From a checkpoint of a small transformer trained on Wikipedia: a variant of Adam for these matrices, 9120 steps.
Each number is 128 + 32 x the weight over the matrix's rms, rounded and kept within 0 to 255. Layers, rows and columns count from 0. Numbers have three digits each.

# down: layer 3 MLP down (transposed), 384x96, rms 0.216, rows 229-357, columns 48-95
# up: layer 3 MLP up, 384x96, rms 0.228, rows 230-357, columns 48-95
down229:034117100135111122148158186135129103057133112122145170074146140134124200178118113209140107103145173094156096111041060153090140114103000136058114
up230:075167153119059117217080134107146142108086078101105094147125115142143125150127148093140147130096133112134127102124078142160087126131132127204243
down230:081145155058131130141130102137131100185130137160141117109120157160107102099136149153154162171112130172200121108205131086181095114149129108125119
up231:112172096158100077158187166121129110131131132116107162139140114142126119108136124133129085156160198161127163128138183152162149118111143125164067
down231:122122147176208164159115126142146107165129133190109121108157097105117122136145140145125135178129109151149119106059164147146092090141133079139082
up232:057154108152205084112058135122142114097120118130176134064128133133157105132144134094150106104111153158111152143119046134175163127102148088171155
down232:145121098137192073132093114132142149082154117120156110109095172075161082175143143063170121160158124156120144139078152171084121150132107105122123
up233:129151122169100106058134117164151127184097132106110135109152060199146114132129127132173106115137124069162100152150180166131184113121163106148083
down233:160140140155119086124157091181154113115211184131147126073128087118097135107085102115141111078116087063147107148149114165092168154155132105113097
up234:111114139152112133111133130126152117131087134143127124105143107176154066143179161166079136102141138152126116100130130128142103126146098126218079
down234:077055095185088137141191155113143138118137144110111137157095078193176084148144149188151123121098154138048156116161134255160138140118081048147111
up235:096097110175111125086141125097107137099115132143143135125119118125134126134131196099162093106107155111079142149148136123162152115073103145166176
down235:141071088117120149153147188175150103193078099051161127108110090124167093193107114163059141105142149113100082147091139255205139097167101072175116
up236:130118177134146103137085131083183210134095086136148084128121126126081148129183150133079158114106174098133086105139107150149134118147125128106104
down236:116107107136091099133152163156170093116134141141075118166100123128170109140092112123137132142120106106143151162129121043120122098093153120142149
up237:133103151186159097139147044122150149103085150169130134167172102105175169113183188120137159190164138067118113124145146161083146073138116161148147
down237:099099160115118079163246133088086168177122133069148106138126161147096151116134108178216081135104120130123147126113074146101131143160146138106182
up238:082146120149095148108118100111171097131102131142174118160101152184136165098131129122100087131107121103152165157110128142164149092072160134162126
down238:133117115116125165162106136127100129097128121087099144100155105129169123146155125099091098100125140114178095133172120128135118184141109164111168
up239:089128111129135077184131100070120106130128140128175103125126145087150116114144182140105095096167090138169143142194149132107117122194118089113146
down239:077141180158128134139110162136092130180131160131129077108149112096149156119091100099108156171112165109093123143107197134105138140129142095129159
up240:117080119180097109119103109129131159169070126109176119113126159234137148137176121160108162177082095122112168088125130150099206099159088080110170
down240:155118147150106106096172150147117125155066104105158153075118128128105137178141095139099173121114175132129078199070068097161137091133110147103103
up241:083177135150117124099150161150131118123141161121113113144167081196195078145134152075118148109091148144115169147127159121167128109098085111169164
down241:141123119085151130083116097159186103142154140113142144149110131105145157100085056132145134113112071118142129158120126139155093100140108143076113
up242:103058079155112118133166112112138112083086080121154137096132141107103136096133189130141147094150188116131121181179115148116139106171153097149152
down242:150146108150117151084128107139146097118153076126105117168151167100180130157149128134154213077160135190166093158116126059121113138141093157140108
up243:130173120129118058100155063127161100212113119141183131127128070137150136172126159118158122101093101171094142120106142151112168146166099093116144
down243:144152084130173126094137185093137151149110093152124147104166108100153149150140103119147199129132140168116185120188098159177038107110120108136119
up244:136084137156090117129123075080112158124122179142107073162115119156108161130212130163089093165104117037115155116146046147088184110164103067198143
down244:133136085198147116191072075089160183157128121123172063134163145041183077114081089070152159127180119159102086137144103110137132095216142161174075
up245:115128093133149112187121153042132088151097145154154119099077139222123130089160148122134168106121115156105093167089103190150174111109128104200140
down245:151158113149149087080151174155150161121125149112083071034116103164095182110102122066129097154137154163108134166131127078104141135139102152144086
up246:126117093164058140125158143187194136118096183135115136152137064143141141143146125095168158114096094107132098103120103111088133062140117156160112
down246:147165082210171207085138097079124126125149098139147088156105133115115189122084161162110137098186187157083132136087177123112161102172175116126106
up247:124093131160120056144098120117104167152134078111139104150156080163166124078129159198152171124085083085147110089082150147168151134145136071189139
down247:150162170145124076075169176134089181159173099060136131152088122185109159108095163089128125092146074105096140080087112082128129178111126159161101
up248:125136146175099166127183062128161141144138095098104106146138159162131073084144128129178120120088138087095122096099158154111134153091116132135184
down248:130124125086127112106106114096146097131106167140147114183103118082140171117112102151103147087121156097064143148134110123187135045132176139133139
up249:124128088132111154093126082121119169143133146118096093114192134118181061129158150171132078118095140103105094148149087142145141135158097120114192
down249:107101145150125131134137094153148075159110098084102140147126135113212126166127119113140137117104161115134095155081121096137081137098120153133121
up250:130113098125131102116158173087149173148130104136125058110146151105170101141132097149167088099110179097113114130185114167117134141124093120119099
down250:138098115101138129163116144123090113168125094113107140100141178201129109159142189108140092108126162149124129093076116174093134155147078098155148
up251:111115095135131185159105137169198145081125131101126106119141157101103129147149154127114115116086132121080139131166152123143136065121185055105132
down251:165113132123241124110089111128105123131160175135167106109128106114106122131100163107161144139142082144105172100104137202136151184141081136159110
up252:094133162155103124152141134134099153070123101131128076115112122187152079130129195098090058167152176156131142138077160122149185099127086128133199
down252:185146149168142147099141115162142130128096122145122081141128143105111157131115162101113121192116092141144052126114113123127155115154137103093126
up253:125144172180123160109100105131098083149113105124200059105119144200164159104114131091113141117127180121172135136130126132135109080121092125161163
down253:154172163158179136057120118074128116089153160076118057133161132125156108147084125098176185189172147145139105167076169178109124127134081090150101
up254:157142072164120133115130071117174093163138131111156131110087125184160121125126152153129089166093097127131130145066132133150131083121114110116171
down254:204108104103139088042130153165178152153061113130132118155123139120091125189152153080076155112124144198090091173054120123112177167133168099121126
up255:148081144175094129176083128171132124117152160116142062121129062106171102181133127132103149131120108130121093146103109107166152103149150160121149
down255:116101131112155136116120146116125107139110151146088166166149150071114110116131100109184094156109132182132149138098103116120141120156124073121137
up256:129083128190059144190081154128123135080162106158105094160107141187151089054108164078061172140122179158140129107105081153126145139088165130082150
down256:152124082143108170117141152129120105112132093113142147167127075208097140095122168118123063164129184112121145131127190121104108093109126168067133
up257:089112163164139135147156146106144225176090111148149116065167064184212114102123141167075095108157181127118163164192114142152213147127097120144166
down257:143111095149159143210117175135099151076110134073122160154108066164035144044105152129183110177161196209181078079155113170125127135126107065129160
up258:093112132183076088096132133159158100104139118181120110136135088138172118153190174159123115103105130178053133125116085127103056069066086086164159
down258:122117157096113153174119166115116128159110127127144094107193090103161173088167151120134118092185157144107156086128148180149150142122182122112131
up259:083092083154155097154141136154116095100145125107138110077197163117176202145152132115120140156042109130082137034138113139132097101158099137133136
down259:185139088146126076139093081147059147081101152138147134150159181123118120123134148132090144092120102061099135145087177180096172171093120101118126
up260:143170212157116157056113109101119137146169132183119089148071115098188104155153107182133121109104173117099144138111141188150105089133026145134145
down260:176129168107131088194158127153107107120134135130088148126114098137117145125149183205112145104138089135085047146119215185202166096160083159138140
up261:132074149144111084150085065125155114240156121097159121138165098132172062141148137141105071094137148154104176110094149148136113113122087124140179
down261:113119136138176167103160128117091179145154126089181065155163118140085135119159108100146138108135088091109098152170180165124121139098129153157133
up262:125188142167114115141114103170115174139094175080127094098134131175148124068165151141099117132142123139119113065133134150205170120071128131157078
down262:100142080119179195141138196075124123179063130105148163166116152089120189059190089102076129158180113107121187128167175200129148079121092107120135
up263:097131103142098122187105102131120125191115124044104122142161064168157102114145076092099129129132136135114137120142122138095127131128169079168179
down263:123156116151097137171093077073158156138189155046138089086096049147140179082171209122118065191134173125163110121110032255092176109093168126175106
up264:198114133182111116144080110152181130122141089108077098172073071126153090173119102135177119105125132093068119124097135147083125094165198134126165
down264:096104079134235135116137110152174114121099149098054130054152135131103191090081093127099119176115197185181118129079144181166127037169167139080150
up265:094163052165081084137170167142192132081095114179130150141180146088178097057120154084097127145175118123125187146154120124155156105101096179159124
down265:118118090125175151155107151074087113169138111150114165130179129072164138119134095168115082126150099091109166117149115136134095083139145155141174
up266:145142135159137108091060131043075146168143147142157123153168081104152076150118138181101083124124133138107136163122122161133170125098173139181130
down266:170073155093091221108133104113088152160073185099184105153170105132086074090095068075143156124144110116106104149133208129136142157092111146151104
up267:130124075171102155160163121116126103139141084121110111142068147144121139101152098077171125070087101167106112145115116146187145165184192129159152
down267:123117158114126112129112202224138135148123111151125115081097146112111115146163086152143115138117150148124111073147093103104169088139130169116142
up268:131163131175118134106104117153149136157057150093128152176075132107130068164090152121126136092106181163138157093117129125198136153079119163113135
down268:081161128139138119093134131132104133168118126104055104148143091091143170118128114083144131143126096103155086127121131143085097137119157172131128
up269:149062090169087152163063065138119124142151144045132130236107125137140119112128150147161118110126089138079126157145153138097204136114097107131133
down269:127129064094118146163158130127174127157112101127107156227122078127134111090146096113117108132124087165109096137104175202109129124162171129109074
up270:119145115127145114122111020137171218104091092106148110121136099148133152142140152123126149152113223145145115125127119150086142115128125116113102
down270:139080122139149138073082117089139131122184092130152137117106152148146102147076138137126127184182138114121170113092119124131123141129126147117141
up271:127161051109096137152087111131140102127118092105129087148142095107127102138126160157149101123099128136115111138154085103133156129129121156155177
down271:187129162137127128068122123138116140095171096158165122108092177138139101132152148118133131161095162126120152110129169117078106102119095140141128
up272:144157118154075156187195068175125197127154088107138114150148117112092061148166133110128172128151120145145143150134088125133211104155141110120134
down272:128136134159085181177119110177079097110144148111121103150194131034099089177143099113164163140188187130161101165126112176033210112125151099106113
up273:083139086158128101180124058092158135128087127146171123144154089122181095115168175150079065080087158146067168135167109134108177136131147176127148
down273:169110171146165167117143125147098170131131179141146121142163111190058160128085146170129201102193088221090134172119125196105212131111111127114046
up274:124130148154124149126132083079110102172135135129121106149118109135126082118121134165153129116142126126106131140112151176086187138155079083136178
down274:135089147111096123057169123134130069171146130157124184178189165145130139122144119158071136040161148146154108144111150142127081100142107130105126
up275:051092100152072201079092137151164108142114182166109102149126122110154141183195169181105129135115150099121119157133189152141155072167125121132133
down275:156142153109116144116128096121136129132104078114138160113140164153159185072156153130066163139093155113213097115125120049115130127151135091132158
up276:136088132160053154136104148173142201201144123098117091156160101112116111116103155128143115093081083100081106077171143133152157104120188123132178
down276:165063109129154171066130141130124107152127200098104169112121093130195123183090136103156147140124143174149167149091158116128088084156084122140156
up277:131171105156169106095128062132146116128098134171129168075152130158135088102145122085180104144065126155127138145111157140126167135109188131140157
down277:119084115123151109093110119115136169148110120154152111106110154102138117163135120109110152120114101113138117137125104136127102158133121138149149
up278:077131157140100114135140136105127107164131151087161106132156165153108181129149097149143085091096127107116185144094146138192121096141157089125103
down278:140151200144111144161146100125129142120122158130149092119080092087149088112164083110125094141091134137171137148132119127137151132137121125104156
up279:174152151191121161154112049111127119144093140125102120079152113215116071055187153071147173111112129166120150087168110167136128106146060102191184
down279:133048166186143091171199159143151052119237102098123130054161061094098043107155174096132130128146140123021172134130130255112107200048050126140114
up280:164070128152047132130084065075157151098085169115160165145180054153195146139158118126137133100096165083122083184084149139131155121148197138144123
down280:143101096083165139136127157131173113116107132148118140140156104183133151171146108074138063116075122168159089159150147201091138090163137121155133
up281:072062144127110177143094139073111123146149077074153074204075127140123183162187163113119146116119095088111133140155110136157076113121125109114113
down281:132140131095133096136166125136159111107154078137107119134102109160120135109135152079135117130165145172103145133128156113163140156118131132138075
up282:116135045128103164176140050114174175152110155126087136151123074149109160104097194145078154120156115118060119141150086155107108059116157105114115
down282:120104186114124111142091134163136107088071138106169114134160187151139080076079062205139150174147163114173089114147113115109127109135145123124152
up283:155101136129133063145165133152146134108115143115141148095141056152101152074162124137163119134124103140071147123176151135195172122098188123182130
down283:131109072122197079101162142124125088130102128136107179064197088106089120146113135133154101148160101066084163139109172129122075099164137131102114
up284:105119133105139099156106135126114138125098137102111093156128128107164165108103157116100130114094117115095110139096087138138183157168113101125130
down284:140113155079141123103177139136150125147103160129125162106110154153125112123114121104096104123131144128133084190082125115081107090101126095155163
up285:145123108160123153157155100103152201131134110112127079168149061135125149138126137108133130083072180097151144111100126128144110105127096098159156
down285:141100174134142066083127077123097106098122104064145109154158108138076081120093175127231124145163151077084130155099092254131124118138098094132157
up286:120106094176141143153072166164118073140115128096111088141140106133157142159103128101148070092115106141121131111186151126181120081138120133139096
down286:152083136093151115140181116136081156137089140106143219105163080146103132127114130182095113103110089170150131131108086194109156107140136139095141
up287:136160161106047153131124108178094126151137115158110060125102031119172093140173171140120080079122128150162091111087074160189160110138125113155129
down287:153131123172155147155116174128124085109175130209095150157132149113103139107172134113104057111095122088114158116115049184116133140125064124127074
up288:110131102169061121157128148112159081139123097129112104108151106181221172060129093083159082070159172177109157114142126149226170147128149133148195
down288:059150154099097137158143141092091166161133125175107077076069123143168136067104104102148165163078148087214116120110115164137109195088109163140222
up289:133143112135101090107096110144146132128104145157116117120095114159127138102113116089156103110127084171097135098123128132148103094046078129181126
down289:125174084088106165175084089090146111063135129143143163077156106135143150120095125132088161160144192161088135123125134155122109150153150192175149
up290:179079121143131114127108104112181160125152065118117090130188132176223147133136094149149110106130185199118179116163155177107122145154105068147037
down290:164121141067122134164212165162181090131099088139077129167069138139117152140115173161065083105106121114112165099120108081109120120054140087143148
up291:151078114136134119095123129143140139158151153118096108194158114107154108048102158157169145150109139141106144140128090129152091083109056175161146
down291:102148149129149168126075130148142121120154124128137160100153141128146102055116095132119181138158155144174105106129155053106080096157170128120125
up292:080188104177073149142130151140187092095130120116137121139105170182115154123135078072119131113132142139090158092142115122158189114102143071089120
down292:136161140097116116104119175181163135150154099177132108100088101082157122123154092115158209161110100118138155095107127071118130117137099073070190
up293:134155149148103134141114106111113166097180137104069133130167110127175132138137170113117120097077136123109112075127135136114140136107095102086134
down293:095117131111131134110117138108170112141098122110193144155112162155116109104090100157142166123178156130123141120112129130182166106141164129129115
up294:082184100161140125119089051104139132079114153189127051112113107149115137118156130132153128082130122097151130150162087155164129139075189154177164
down294:137111141077162143110127109142121132123103117168112169134185104099121086059100128147159127100156141077128170133112121189131128125144130121075135
up295:120120116104135173200165133153156142146117099151116155181146082163116113146164132070084127103096125117087140188118103146096112121149088138117149
down295:153162146082184099146216127108173147126177134156164119071172123088078148100122119124089150144079156075147007137101081131102198129134144103126154
up296:110140130132142147158103190128113189150102185080122139157075103167117093132121182122138071061113139133117125066160153165179143118120119152147087
down296:125143109118140123179135161158053105148143138137121163115132131130155084134055127115183125066158124137085122092112142123146127111101103175112097
up297:113103142135096085091140114133176142174103104159095143121111119102165207130119159156139148138095093082087156089142162127147097050174128086175100
down297:149126154146111151068086140100130147131090129112178121115124141074151153120123112131079117137143118157112128157116187100133102150092107153163108
up298:136145123165126141101134055085164179148144128024136134090086135131130071118130190070154106082085139170174076128091029144126129098159160172120211
down298:168155113128142135118070098168138163110136166104091161111181148061121151199108081134134165165142050129141147094187146173111079052085109178080123
up299:101086087119116114124145156116114197133140141159131106161172126172111149074123155152145146142162154100088172169179121131105103141112095121129094
down299:098103163095128105143170061129148136109099158100144108129130165115151154103151079149133148119103182146128169128100182199099095126078148108116114
up300:135120130149107115184078060122156178069149133102099075145159131130176124130134131161155124154136128118085113140104132122131141091194117186148129
down300:130135112123089128060168150117133204147164131142110144094121163115128096116138135087135073157140114126137130121129131101120123147090126142135107
up301:090124189152116105119068110130150100186097146094119155107084093168145150072145108110119172115074071130131147171132158140138112113145146135130127
down301:096117146158153118141079160112145104092142143117134167104153116156121167149134091097173155114186154147071146123136103183132162085132100179089098
up302:140089061162139189228123023089111087198144144176135146148099094170183092101143129152142135138116103067067153082100158144076134096179101109154218
down302:115098118127120127134129126168077136108136057184169236160097086059104130102091111147139120168156080142069071128171168125100103075180130078123179
up303:110096111150108124168117123080121161147109114139131074184145103140150139138118151079104135092119169150097138086173088129165088099149128087182183
down303:123075126128137065138158133143117201124101140095099147160105067132092115084122129163161185123088141097063120181114105255198129120152073149147111
up304:114154038145067150108115045097185145109069187071170144164169101138171108078183167145108114121122099098139095182133122150132105136134063108155152
down304:184081123130170118175153158090096117127095075125086157139109151136142181107116087161153076052161156138089151135115156172146150126160106143144131
up305:132144128148147119134096108118150114179084154089128085087155132164147067101155173176188196094105131141095102110141145140121156138099020113153088
down305:097127094163129086110120127160093140156103089175172114151188177141120117138170091124064150095160081103142106139129149117122128129166137114136104
up306:102096039131128150138138136100155168121182107070118137131196102153117194096131127152148178107134102115117133161101077147139141108128068138180154
down306:120111104144143121102159095090146177120150094167110117117113121139156128145108101115150154124173152164143119132148130066114131086117111124107128
up307:153165114145138084143104106136130102144110132137136100087152112144157089117172120134118130099083070171080098106079155125114139140148133075136100
down307:139067123121124102135127117158139094170126143158135153108158132139119075104114112163088140143116098097138148093106141122105116161129110132118143
up308:113059163170095067091142065159099133093129100125163063172087107147129137109122182135072142135145150062117103106198118129131153109140096151144112
down308:134170132116086146118128108108140095100159126125113122102181180095089100152114097135135117106065128166153105169125097113067108200137121123136109
up309:125107102154094134179044087126144164144117168107125107144093090108124092085173120195139104143108114040099128137170095163156130123192154125168185
down309:122086088154225068137139111099086141226136127151099134153165131090088110155116111069196125141073159148117109102114090177119132154115145110135155
up310:114123072131134101196097102110117142117137138063145140133090086092164113100132176079127167178113143154121154172167125153076161107170061159151087
down310:139111149126046161112170137092086073161142084123168113112165118161173142182105117128115126198139140144127111120128094093054088169128122116204106
up311:134141071157148139130111124076090120170126099183130068094081039191122104131133101104164161080114192157061147059122162168162151143187125166142185
down311:121142084159099157133130121121115136158160115096167147133131104039155111144156121158137157138134110100149175102108135075126162096114164165126090
up312:129104176174148135201203142139171144118175093066119079135147046114103149108127120119139088146116172124074141122150162141163136109094134055118112
down312:099112103138164132166119161150128167095059127128165221154126120107076112159191079140157104151089140149127122142060085245106162080099137052102128
up313:159075086137050107165111124152160129128102123080177066154091124157169141128119143124151119066136148165097159118165128144176164152158082048126129
down313:120149165115117163159125095088124144058160114160128106096115086111144122112099086087157167166100118148156194111144115109077135159108141122104139
up314:076160110164145062137222123146146141097113128171151117126155109151125164094153098089135114126140153147140120143168072122182150072128144132125123
down314:138169131099100147129126103136182137133138100160083122135157168098155110136155136157102096140128146147111136153120148080158120108154172103098121
up315:146090128131126127162120111086142130139162077073151110097098109092095149072165123181158145096151087097132122191123121154145103070170159067135136
down315:119126184093126097117195094148119148125103046109109163110160135103081154091033139147136084131139125152194089123139147183083141123075067082093156
up316:148129103155069147112138105163148095147171125073119128143159080109175140144146160100111147092107114104140098147168139118086128080212174129165135
down316:152129116145114178105084130083130147105134096144125110128128136116120135215155140135088179096149174153124110091120114190177123148055123121148169
up317:091174053149099105163114094116141177100111134105178146121096151149142075106099165128096123158138103133142096074083143137161146093111060118159107
down317:152219136065079170105162056187113109101131096120148114095135118151104141155144132127181170137132138141139105164130148110150143062126079150098077
up318:151116100119077140135080146118214173142108116183102140123151159109165183105145094086146172096113081087097062158154103138163185116096095128142127
down318:126192122042121084125147160112148114121136083150161159127096101146108114122106056110166135098171101140119080161168141168119100148143098068097153
up319:091181150187095145109185160147155102224083145152105143135084093113146132118135169156157076130138118090137169103199101128144138137064179142099083
down319:122119051092141084128095131125082084112139125135193124127140106172134143087172120130124171107087201160154064111144160160098124100104105136154117
up320:102099141152110166166123136138154135111115115157060166147165097123194123134136152087102103083133123109089106123117091133091120116104128100121134
down320:134114142076150082114173132092139111117088141125185080125060142122113094144131097129123119153159161179102140126134098147163115107123101157153125
up321:130118091134123082094133098168148142148091093182133082171161111139182155116168183131087106180159156106136139105123095114142109092147054135137121
down321:078146163126164192148151122133101138134143077115132170124104131116094152117106093157126099159119093164151086135116130154118101156103124160096111
up322:115126129149130101084097103125163151099160125078138139119192101114148156101117137121127146126136152063093154126188091134099127083147145111122148
down322:085157157109089176163096124123177109110114146138133141130118105057152146104165080151196156133195165147128139064134163119084111105139137135067166
up323:093147156122130118146141124128126115131157118091105143064120108136073165095132134189121124119106172129120138162131112158140146144125102073121137
down323:127151159124118127102087097116154138168101125118080069100111144152134158110192130096110101145164166109149087109124143116192094159115140116129149
up324:075141105142079126186123092173124096103135126117081118166128109110165136131155176114097119194086139178133123132123166102080139159170120151177130
down324:114147100147154140129116139114171142078093084145101138120167149081070113113134124114168115184154115146128089144145167171134112144123081158116095
up325:096108197122125116124137062072169140126165143179137101086114074168175113107129117111115122147115134094080113113156167140199122100182081151134104
down325:131102108111071117135116106136086133106149148155154141127065103134132102114180148107129069157137117104137173062116166095120121153118102132143087
up326:093135095113078098154097154112118156167096112063139076136173120150166145119147176103110101114114147128080167139113126142121091059130202127124155
down326:118095117154094105140163146118165122206111083159124190097157139089112146115148139148192165134158141139130152165109150161109127086166087105064128
up327:133100105125079126133139179153159234108170136115114080132187097088173075109142190073112073105124144150119134121168062141152083128133124146157051
down327:134138113127173163135112136121108143124114141124142083150187141105146130126097102121147174084140115074113120131071132148119104158124092163080134
up328:113175143158107136115151087131109125139099092136097124166175122115164144125159162181119110140124145131111195120145079114133107039153093140126126
down328:118125105125138133121145168100124184133134192154139170110093148079142167135118132107153091137084074116137118126158100164119171134117127116106127
up329:132076143128090134158177068086200185159147103153118064127147105112138133174122140150167098132100156096138068101177081142114213157120110139201066
down329:086120154100175140186091176120103156111109158109154151128098166191158142149149117068096137172133100156137071142136147255122139141089176124142134
up330:119106126121104099162095128106145151149150077176097107121148091138154101127097127124133121084173088147068126152130167137111146118106156142174154
down330:071140138063111123157129122168113134173161053099094122124161107122137119074101103153150106129122164111152092150138139128147142075124102155132126
up331:133139112140166108128118112184124145119112137171104158114170042150190096132189098162105134080132129122120142123137139176139135136191062125166134
down331:150124137124165137088119121162132146113148129106139161136091108132052072122130104103137180163107126139142208110103102152113119144199062128170160
up332:126127196165096086104121113134111115124165108198154137144082101120129100175166134108129113086099103092093143093168051112156084072160123129182165
down332:146082104171142097120164149143118092136140114139153184132135152114121112119150123117078106094144066160116068043136154116113154135109135180146168
up333:126104129159129159086159131147130140144172107131108103095078132146127072070167118199150131100030105111129182123110134149122166092144150095132148
down333:147153134077091141148159140121174100118130125098068144133157175068127109124162142161107094072119161120130125162158115094151118151144105116170125
up334:111071057120063069150103129156140165072131084076127110143113145152185173134125225169118065139087108143087143058115132136163127079147112105138112
down334:091153165040161162112124134141130110120130163138128138096089115107123102139128137107201075130133124110123131091113117057115104155147131132102110
up335:109129120149103154124115102178214133134149194100158131095146142139151076106102133191092117152146095098180169102198130137155111126101149103122151
down335:115121140158146124125153176169107194110121174058108065126134120135194116076125136105205081205146128067103087112105196158133116088133133143119081
up336:110095154216138115133127139122131222115169117160133056185118066162151115119108128102106107096094123146108082044175139163090093132132143154099093
down336:090120140109179110181120173069168103177115112123119143129103077154073118138131120125075147140166092160131100157122077130164122083125185149167110
up337:100141133161110086124142178175142149155125161126124120142158085114126130067146121183096146083129056161094114148185096119146103107127126106117118
down337:128123159135112104179136102137117065136149145129163133149110120157149105077105146153114174164114132178117143099163138067070146136123130124171124
up338:165085052167092152138119054156125141098155053134109128200143127116113111123166112181141117167099131089115169160139099140148099094103120123127067
down338:163126066115146090148149117129119122052172114096132094125078145116137161091124139109108178113107135162146139157162154111113095148142115116145129
up339:146069107137170129096131131176117202085152125130115082139131111101144135123184123131096092088104160080104156134184157150135088084168161110120131
down339:107086147086174104118135107124141111111132132138122115172086122097121123089171136089141138129167131109145132091056118177144125123093176147129120
up340:122157138149118157129099123106181094109182074163151090078076171238135089078205131157177147152076122122184170091138152129098145146147076098216065
down340:153122186070107125126167130120186068120137073098136121134094160181118079112147111127119132173087132139142188097110091000115128121115140108163123
up341:134131061122118128073161096119113109083088177171135134125110122138149063117101132149127133124095152120136128168130126138118139114100148169197178
down341:157125044107139106167124138181162117120195092111099184121066155196091100168098168126159157112161106134123098144109170092122097174092132201169127
up342:154116087201113145175142102128195109117103121129205112057124064182138111084118161102135065152079133141143176103142136121130060079117171087167099
down342:200111131137174086066133091110111130103118145170150120147072116190130139131089084157129161188116134168065072152070138160141138151131094128138132
up343:145100129106098152129201109142099139138160184190117103071079128161158147078156141115136111090137112101111115133139106163134132041132159081127108
down343:097125137073182114165186205140113142142151186110137135127140132104096117132139072132173090108136078101127098129130181163088094099124101138116081
up344:129145080124138113166054160137102085147162165136149113158160115170152196162118155130125149124103186138130149178162128191095136065148075158150118
down344:067153039112095113122134125126094167148155188132107129113142155153141152144029147125218158091077139150070120146143125131111136162134085173109082
up345:098201095182124113202164043113118123137157170053169111187128127158104096134137101132136053163155146114136178093201106168103174115143115154121190
down345:089157181109102172115120138171081154155102117135149107176150164105191102130157128064074189184137153162141125199135181190119060126166159091133100
up346:087114150170127187159144101144113144110097176114135111085100137176169125120176129102133182086096093094054097167112121181104139043120187133109177
down346:096141111091198159190084088153075071118159187069114137070106173160081094078136092098150137167128115128085103159120126192168171136129138151175076
up347:110073117161121044189061074145162101114121134151121154065191122157096095156169106108072121099078077115062114079162142138093122132146163183144094
down347:155113116142111065117084095103175159152123100187128169099148146123138099119118169142082189069120225095198121053112065111114138112156133103190171
up348:076088151131057097143115125123145159131114094102159107144160125147158130149142167099099131079144144128091134100167088121103150094120154119112191
down348:125101107126148120121146132104113115157165165149113149119150147099119088168101130149145127142142131165107089159118189094120105128054161125137134
up349:107082154135100142151102113154121131129088127124094084175140103128150183126105107143142079095140122125122162130136087119113090085142133140124212
down349:165176145051134121170127098151093125116120148120102100097115167082091138143137115109158167116120167108137158168138155093097123146138112160149151
up350:109171130142115132153115067184168088127149135093167139123124107112095054131171198185151153169069126118132168097095077151154097036172085115146087
down350:114102113153143098100100190107131148156087054151156113113106138149132149178097139130107059121142130101157116134133120166117165165091122178097158
up351:122073134119137106123170139047200172139115140196110140110144121194097109096168141130134120096099104096109132154185098131170160097133124148092104
down351:126100111147162135215170146113170105132151149110068144131110130091087120102100108127148077147138136093165142092120159154152107112172136169110107
up352:136135159133142166119118154111164125164129087159117099122157128133166090126109133164142131123144113104109112181125115147153163125147139124144151
down352:149122117074146126164105137155094129146115155140095151108144145108145081147064114163147156139126109136145106094123120086104127124122109104115144
up353:075117132115111080138130118146148129116111125067147134153115150151087113112164162180124122121128146109151137072092089143166125101139132119134100
down353:119102143162129119167119122107118123146129145167117141108127127094160136134136115120091123109142122124148105156122105070087132118095149143117126
up354:138105164166102117139136169092137149128095075102075082120217148186128100163164129107135064178120207055091150113170114132184123148128112101153158
down354:122180142138157121080114115107120099107163116158133144124178179145086101126145138139157123153145156083129121131128112051176040179141139150116163
up355:119144174150157148156132118141170131197151081082161104098134108135110060107149194117118156070118145087173120149191083152154103082107134094133095
down355:141103122104129168163125138134139070142116157146099118138165129135132152121184210161119102150110105160155109086106138140118144114144149092142158
up356:084125148141122135149165175097177107096074065093108050090081142204130146110114127108135110144117160119061103157136141168128169124119143095139198
down356:196133148110169127165146104156097177195105138120067120077151115131101132159115093163099151077137072166120183102157111024110097155108105086104189
up357:107117156160127081108148127170154070150124078130189079116071102214138096080172078095138117121125145149155149137129145186134105144068182141129152
down357:179019103093127125059118109118095080134118076160163118199191130135143090140131202145076163111116179120155149181145093083155159101115174126134149